Part of a small language model's weights.
Architecture: LayerNorm before each block, learned positions, biases, tied embeddings.
Each number is 128 + 32 x the weight over its row's rms, rounded and kept within 0 to 255. Layers, rows and columns count from 0. The size above them is the row's rms in percent of the matrix's.

# layer 7 MLP up, 768x192, rms 0.181, rows 378-394, columns 96-191
size [ 94 102 102 100  96  99 100 102 100  97 112 111 112  98  97  94  92]
[[121 137 146 156 120  87 202 147 143 133 133 158 109 185 128  97 176 154 152 198 192 165 113 178 121 213 131 209 103 127  96 203 157 147  86  78 118 137 131 191  57 116 160  86 143  96  36  76 133  83 133  77 133 148 110 134 139  89 158 140 130  79 104 132 132 143 118 125 107 157 110 174  95 186 127 105 123  86 149 198  76  58 114 118 107 137 128 131 156 179 110  93 144 157 169 101]
 [162 118 160  96  89  97 149 100 111 120  92  71 115 155 167 156 114  97 147 174 125 157 139 201 138 165  88 192 128 151 191 183 120 147 148 118 135 134 166 103 113 125 139  97 172  52 140 115 167 147 159 101 108 130  44 150  54 150 140 194 195 124 134 167 113  90 144 116 153 174 126 131  86 128 174 112 120 129  95 112 119  99 119 115 147 142 137 150 168 178 119 133 181 160 113 125]
 [170  96 137 116 115  76 103 150 115 103 151 144 144 163 106 125  67 161 130 118 108 140 135 167 126 150 107 204 142 118 144 149 171 138 126  82 122  71 180 143 100 186 127  43 180  95 129 128 178 159 154 115 165 157  80 148 146 119  82 182 156  81  84  66 156 101 145 118 125  76 139 173 111 121 105 145 196 145 164 109 146 144  80 184 170 138  46 122 172  78 186  64 123 150 121 118]
 [158 120 100 114  97 146 128 142 155 170 170  97 139 130  67 139 180 131 145 105 119  94  93 141 102 144  68 145  97 135  75 136 136 135 174 147 115 150 128 134  91 135 166 183 115 179 110 111 113 153  89 112  98 140 108 135 114 122 111  80 126 130 166 131 104 191 109 115  77  85  66 112  88 192 104  69 112 140  99 134 137 129 136 110  88 115 150 119 144 154 102 139 101 120 102 121]
 [134 126 146 186 109 167 107 213 159 124 117 119  84 117 140 153 108 121 120  97 111  89 171 162 110 124 162  99 130  51  82 175 174 120 121  81 174 161 112 101 124 109 121 103 141 108 120 193 120 155 140 126 132 112 112  91 109  98  80 156 108  95 153 158 178  81  94 184 117 121 135 184 107 174 124  80 153 160 150 105 122 146 149 154 146 123 167 125  96 113  93 130  60 149 164  96]
 [141 167 113 158 115 109 159 175 145 109 104 109 118 110 122  49  81  98 119 209 169 147 105 113 159 174 145 113 102 126 123  72  61 120 128 117 133 191  77  79 139 111 114 171 155 154 144 121 168 165 148  66 106 153  90  66 137 131  93 164 129 140 139 149 137 122 192  81 115 144 150 110 130 187 128 121 134  56 133 151 171 151 128 137 139 142  84 138 113 105 100  98 150 126 136  97]
 [117 144 141 106 140  43 165 144 174 194 126 147 132 152 133 163 150  80  64 140 141 105  81 174 120 101 157 116  99 114 103 136 102  62  54 106 170  87 125 127 114 119 184 113 115 119 129 140 113 142 134 167 186 163 166 145 128 136 154 181 188 131 148 141  99 159 162  97 166  98 114 120 107 119 115 148  65 104 138 132 109 130 175 108  67 119  92 121  57 163 139 130 141 189 153 199]
 [159 185 113 101 157 106 163 139 174 153 141  33  96 119 151 131 122 128 109 138 147 132 142 102 124  98 175 177 100 136 143 116 134 115 156 128 115  77 156 118 169  88 133 148 141  56 150 123 116 100  77 110 115 122 115 131 126 189 177 152 106  92  77  97 110 107  95  92 176  90 143  98 119 192 133 122 155 119 143 180 167 162 190 166 146 147 178 110 140 177 132 117 192 123 141 161]
 [124 126  99  87 145 160 126 192 167  47 121  82 133  67 124 159 140 127 157 123 130 118  80 185 136 157  87 178 109 119 133  85 109 107 138 156 165 108 134 132 121  96 141 106 129 110 120 145 140 166 152 168 124  63 133 118 161 114  93 180  66 120 159 110  38 139  80 166 120  97 117  77 143  94 122 118 116 124  61 137  93 139  79 146 183 192 110  96 161 154 170 137 115 122 181 199]
 [116 122 168 125  68 147 148 136 118  97 114 150 133 112 108 126  99 154 164 126 135 117 189 120 141 129  89 107 142 137 101 171 175 139 119 114 114 129 181 173 116  92 168 116  81 129 111 115 154 148 145 138 134  90 102 150 142 138 134 134 160  71 131 158 154 163 160 137 122 170 186 119 131 153  83 139 120  75 154  89 229 134 147  87  99 140 154 138 129 103 101  99 124 159 121 149]
 [182 133 116 198 136 109 149  84 177 155 133  99  88 130 143 181 138 142 159 104  81  86 170 161 141 102 158 141  92 122 148 155 121 136 184 124 141 138 101 101 165 160 117 111 159 182 137 143 197  98 130 204 122  71 165 101 144 103 123 130 122 112 156 128 160 207 106 110 108 136 120 147  85 154 140 135 143  77 153 218 139 122 215 120  85  79 129  49 101 144  95 120 128 101 167  97]
 [164 160 170 146 106 127  64 135 163  34 126 107 128 117  92 155 144  76 103 140 118  90 110 127 124  68 145 137 143 155 186 173 123 136  69  87 106 143 139 100 143  79 137 169 134  81  93 112 162 163 119 128 124 140 152  98 199 162 147  81 137 201 126 125  66  75 116 121 166 164 117 175 113 130  68 128 134  98  94  96 111 102 135 139 128 113 142  91 105 180 116 146 170 111 116  67]
 [100 132 183 165 110  59 115  91 170 107  96 144  93 104 223 121 116  80 237 153 166 132 118 143 173  81 154  43  98 146 137 101 144 129 129  70 124 126  63 107 158  67 136 142 115 153 105 112  91 112 151 124  63 131 100 116 155  78 110 176 137  39 106 138 142  96  85  81 120 157  99 121 122 110 107 103 120 129 130 118  79 143 147 138 111  80 117 171 160 105 152 115 129 158 145 129]
 [138  92 135 131 183 173  45 103  93 166 165 105  94 154 166 120 150 153 170 109 128 164 150 194 109 154 117 124 113 128 150  96 125 145  83 142 117 142 105 187 114  68 168  98 154  70 139 106  82 185 190 151 100 145  96  89 112 141 139 115  57 121  90 110  84 146 113 133 111 139 168  80 146 159 112 159 126 131 143  87 150 151 176 127 136 159 148 124 123 123 148  82 116 142 147 109]
 [ 71  62 102 163 127 131 102  76 143 110 162 124 117 139 154 139 123  84 145 113 167 170 115  85 118 122 147 108  80 161 152 126  90 133 151 131 134 155 153  89  91  91 103  73 151 124 152 130 132  91  82 140  97 122 132 137 101 166 125 130  98 156  98 157  89 146  87 138 193 103 111 203  67 158 134 128 146 128  89  93 147 151 110  91 213 124 108 124 110 165 126 133 102 105 116 175]
 [112  90  76 139 149 157 114 194  97 132 169 109 119  97  87  67  57  57  89 160 112 156 144 109 149 129 166 166 119 142 105 174 129 152 101 138 123 106 108 171  87 142 172  99 128 132 163 116 140 141 150 172 108  97 156 124 160 132 149 124  69 122 115 215 140 107 149  95 127 103 141 134 136 116  59 100 173 157  98 129  94 164 108 151 119 154  95 163 104 109 153 117 151  97  82 135]
 [ 69 157 141 159  89 122 148 148  59  96 165 173  88 171 149 158 136 114 130  81 140 127 109  98 105 136 168 159  99 120 190 101 178 122 143 123 162  98 108 158 114 121 165 130  95  92 115 122 100  98 155 107 118 115 117 145 132 136 115 174 153 110 117  95 149 110  87 121 124 123 143 139  83  56 148 126 131 105 136  91 156 165 118 100 138 161 134 152 111 133 102 185  38 115 122 104]]
# layer 7 MLP down (transposed), 768x192, rms 0.191, rows 378-393, columns 96-191
size [ 91  89  99 100 100  95  95 104  97 100 112  79 120 111 107 102]
[[122 179  58 124 156 107 126 120  90 163 132 121 132 180 183 105 112  91 161 107 151 156 119 119 163 110 119  90  61 138 144 212 114 135 158 164 152  84 149 121  92  69 134 125  60 128 115 196  87 133 137 108 155 123 161 124  97 142  91 121 119  91 144 103  85 144  70 130 155 148  61  76 121 136  57 100 169 135 140 124 170 136  96 101 143  86 155 140 103 116  95 154 126 106 111 105]
 [165 130  88 149 168 206 115 139  86  85 127 202  92 113 136 139 164 128 198 139  86 140  84 130 127 108 125 107 161 198  77 164  84 117 167 165 104 138 123 147 142  81 114 139 141 100 216  99 124 149 152 140 150 141 213 153  54 137 160 142 145 120 109 120  79 145 118 106 120 159 137 131 126 141 116 130 183 127 113 157 172 110 142 166 111 100 168 113 149 118 115  97  62  85 165  82]
 [152 128 141 163 160  94 105 118 123 113 119  92 126 157 150 130 158 125 154 180  89 175 160 124 162 137 141 131 101 154 160 135 177  94 130 127 107 159 153 173 119 152 141 156 166  96 133 189 140 132 129 137 147  86 119 178 124  81 102 158 123 179 108 180 180  83 133 163  80 156 190  89 105  73 135 123 133 109 112 147 158 126 148 128 106 205 111 167  87 126 142 128 150 171 214 135]
 [116 122 114 151 135 151 151 148  65  95 142 138 163 138  88 161 139 155 127 133 137 192 217 153 108 159 118  56  95 149 120 137 131 114 141 165 141 158  99 144 105 135  69  79 155 110 140 120 198 115 118 166 131  96 165 117 138 122  99 188 105 135 112 143  92 212 105  77 126  94 146 159 106 170 135 202 171 142 146 158 129 123 115 106 187 157 115 147  93 178 148 136 140 167 160 137]
 [131  93 124 146 151 152 192 166 150 154  96 150 145 172 101 102 124 121 195 107 117 126 111 175 100 111 169 136 131 124 101  86 151 154 123 111 140 115  80 138 174 143 102 127  86 142 227 136 134 129 101 124 157  91 131 164  93  90 197  79 138 113  80  49 133 123 142 112  97 129 161 147 113 104 126 157 155 156 122 148 103 141 103 136 114  89  82 166  74 143 181 108 190  79  76 135]
 [147 137 157  78 140 152 104 124 125 127 121 174 150 116 111 169 213 147  94 188  46 151 145 160 161 174 211  64 118 134 143 171 166 130 131 186 118 170 103 109 106 134 140  91 141 148 101 136 126 121 130 198 144 116 179 159 130 105  96  83 118 215 126 183  91  89 141 130 164 131 158  87  93 120 114 101 127 164 110 174 121 143 136 164 113 149 124  85 151 180 153 121 108 144 162 139]
 [152 131 120 159  69  66 143 170 115 153 164 140 114 111 161 133 126 153 162 118 145 198 143 159  88  85 105 111 139 156  69 125 122 164  94 154 140  93 224 131  51 149 154 108 151 101 174 105 143  98 183 124 118 121 143  82 117 133 162 165 118 111 145  88 145 108  65  88 116 145 113 139 104  82  86 151  38 144 130 146 181 128 130 108 137 105 155 103 198 131 129  46 138 119 162 140]
 [109 116 173 142 158  67 104 113  90 129  66 104 131 122  82  90 133  66 176 139 152 130 184 172 173 144 157 190 183 131 113 138 189 132 134 110 133  77 115 160 150 139 128 168 149 174 121 145 104 134 161 109 122 137  97 131  93 165 115 132 148 116 122 117  60 192  71 136 117  91 121 123 185 193  85  94  69 130 189  98 116 153 108 121 155 113 157  97 154 171 138 135 174  87 116  98]
 [159 134 117 197 123 121 143 174 123 188 137 143 127 157 107 105 102 162 149 160  84 117 135  86 140 122 139 167  72 103 131 101  91  90 128 124 108 127 138  70 126 152 108 157 141 196 130 112 120 104 174 118 137 126 120 101 123  26 106 131  99 148 140 153 160 147 177 179 105 133  76 120 175 182 166 130 109 151 154 131 119 142  81 118  93  98 127  80 116 209 115 122 130 137 110 173]
 [ 94 142 129 110 157 102 110 122 163 152 167 162 114 100  66  74 128 111 140 161 136 121 117 180  91 126 211 132 122 177  91 137 104 167 136 121 116  83  83 157 150 189 121 110 119 157 110 179 136 147 126 142  97 156 109 166 197 155  89 123 143 153  90 140 122 129  86 113 131 114 125 117 165  50 169 103  73 144 147 100 140 174 102 157  88 124 142 121  84 139 125 178 164  82  73  85]
 [158  83 156 156 119  87 178 187 113  85 153 125 181 161 120 128  76 130 101 141 138 100 124 142 153 138 144 118 115 142 178 134 151 115 158 129 149 121  97 112 118 137 124 112 143 128 140 178 142 152  63 146 143 107  83 138 107 182 133 161  87 132 126  92 100 126 176  94 143 122 112 110 165 121 137  99  97 145 162 196 147 111 186 114  99 136 126  89 142 115 171 134 132  91 172 137]
 [146  65 152 168  56 133  96  80  86  37 104 135 139  97 154 167  88 139 106 155 186 113 153  95  92 137 139 118 125 106 144  93 104 108 139 107 166 121 143 144  78 160 142 122  93 105 149 115 109 167 165 161 125 155 109  81 165 169 128 108 209  65 167  74 200 100  62 122 175 129 136  57  72 127  96  94 115 102 136 130  72 143 129 149 137 168 119  62 143 157  85 118 143 126 130  97]
 [160 154  70 128 179  98 115 159 132 114 112 128  92  87 171 168 159  94 110  97 109 129  92 118  99 130  73 119  87 151  97 185 205 162 153 188 112 137 168 162 124 139 111  94 138 144 171 145 147  83 156  98 121  91 120 167 114 147 143 122 131 154 120  93  83 171 103 128 115 136 117 109  94 145 123 134  78  77 166 107 133 154 148 129 106 114  99 207 156 149  95 173 140 110 210 170]
 [113 123 101 126 186 172 130 145  97  96 160 141 119 174 111 179 198 100 160 131  67 141 175  97  93 131 118 130 117 121 126 116 135 151 113 158 126 119 114  85 121  95 157 123 109 127 175  98 126 145 144  84  72 128 178 121 144 127  55 139 137 133 164  73 123 119 119 151 135 180  90 103 173 171 157  85 104 161 102  93 117 126 164 205 147 184  94 115 112 144 145 170  77  97 135 127]
 [115 182 126 153 132  95 120  99 144 108 153 139 179  88  85 114 127 152 155 166 117 131 125 174 124  95 121  77 125  80 141 104 140  71 149 137 123 113 121 136 165 125 116  92 138 147 115 105 124  81 100 110 157 116 140  87 121  59 128 108 164  76 147 153 147 131 139 148 172 103 155 111 133  98 115  78 112 138 134  85  80  86 170  89 161 117 152 142 134 172 147  86 125 111 164  86]
 [156 160 126 150 191 106 134 125 156 220  59  77 128 127 126 115 150 132 102 133 172  94 140 126 169 159 152 152 118 131 125  96  96 136 100  62 153 171 162 120 112 107 147  86 165 195  90 110  59 142 154 107 123 129 130 108 114 133 134  90 123 170 142 110 187  89 108 151  95 136 144 129 155 143  88 163 105 102 108 129 120 137  74 154 172 109 121 136 122 151 140 146 143  97 155 103]]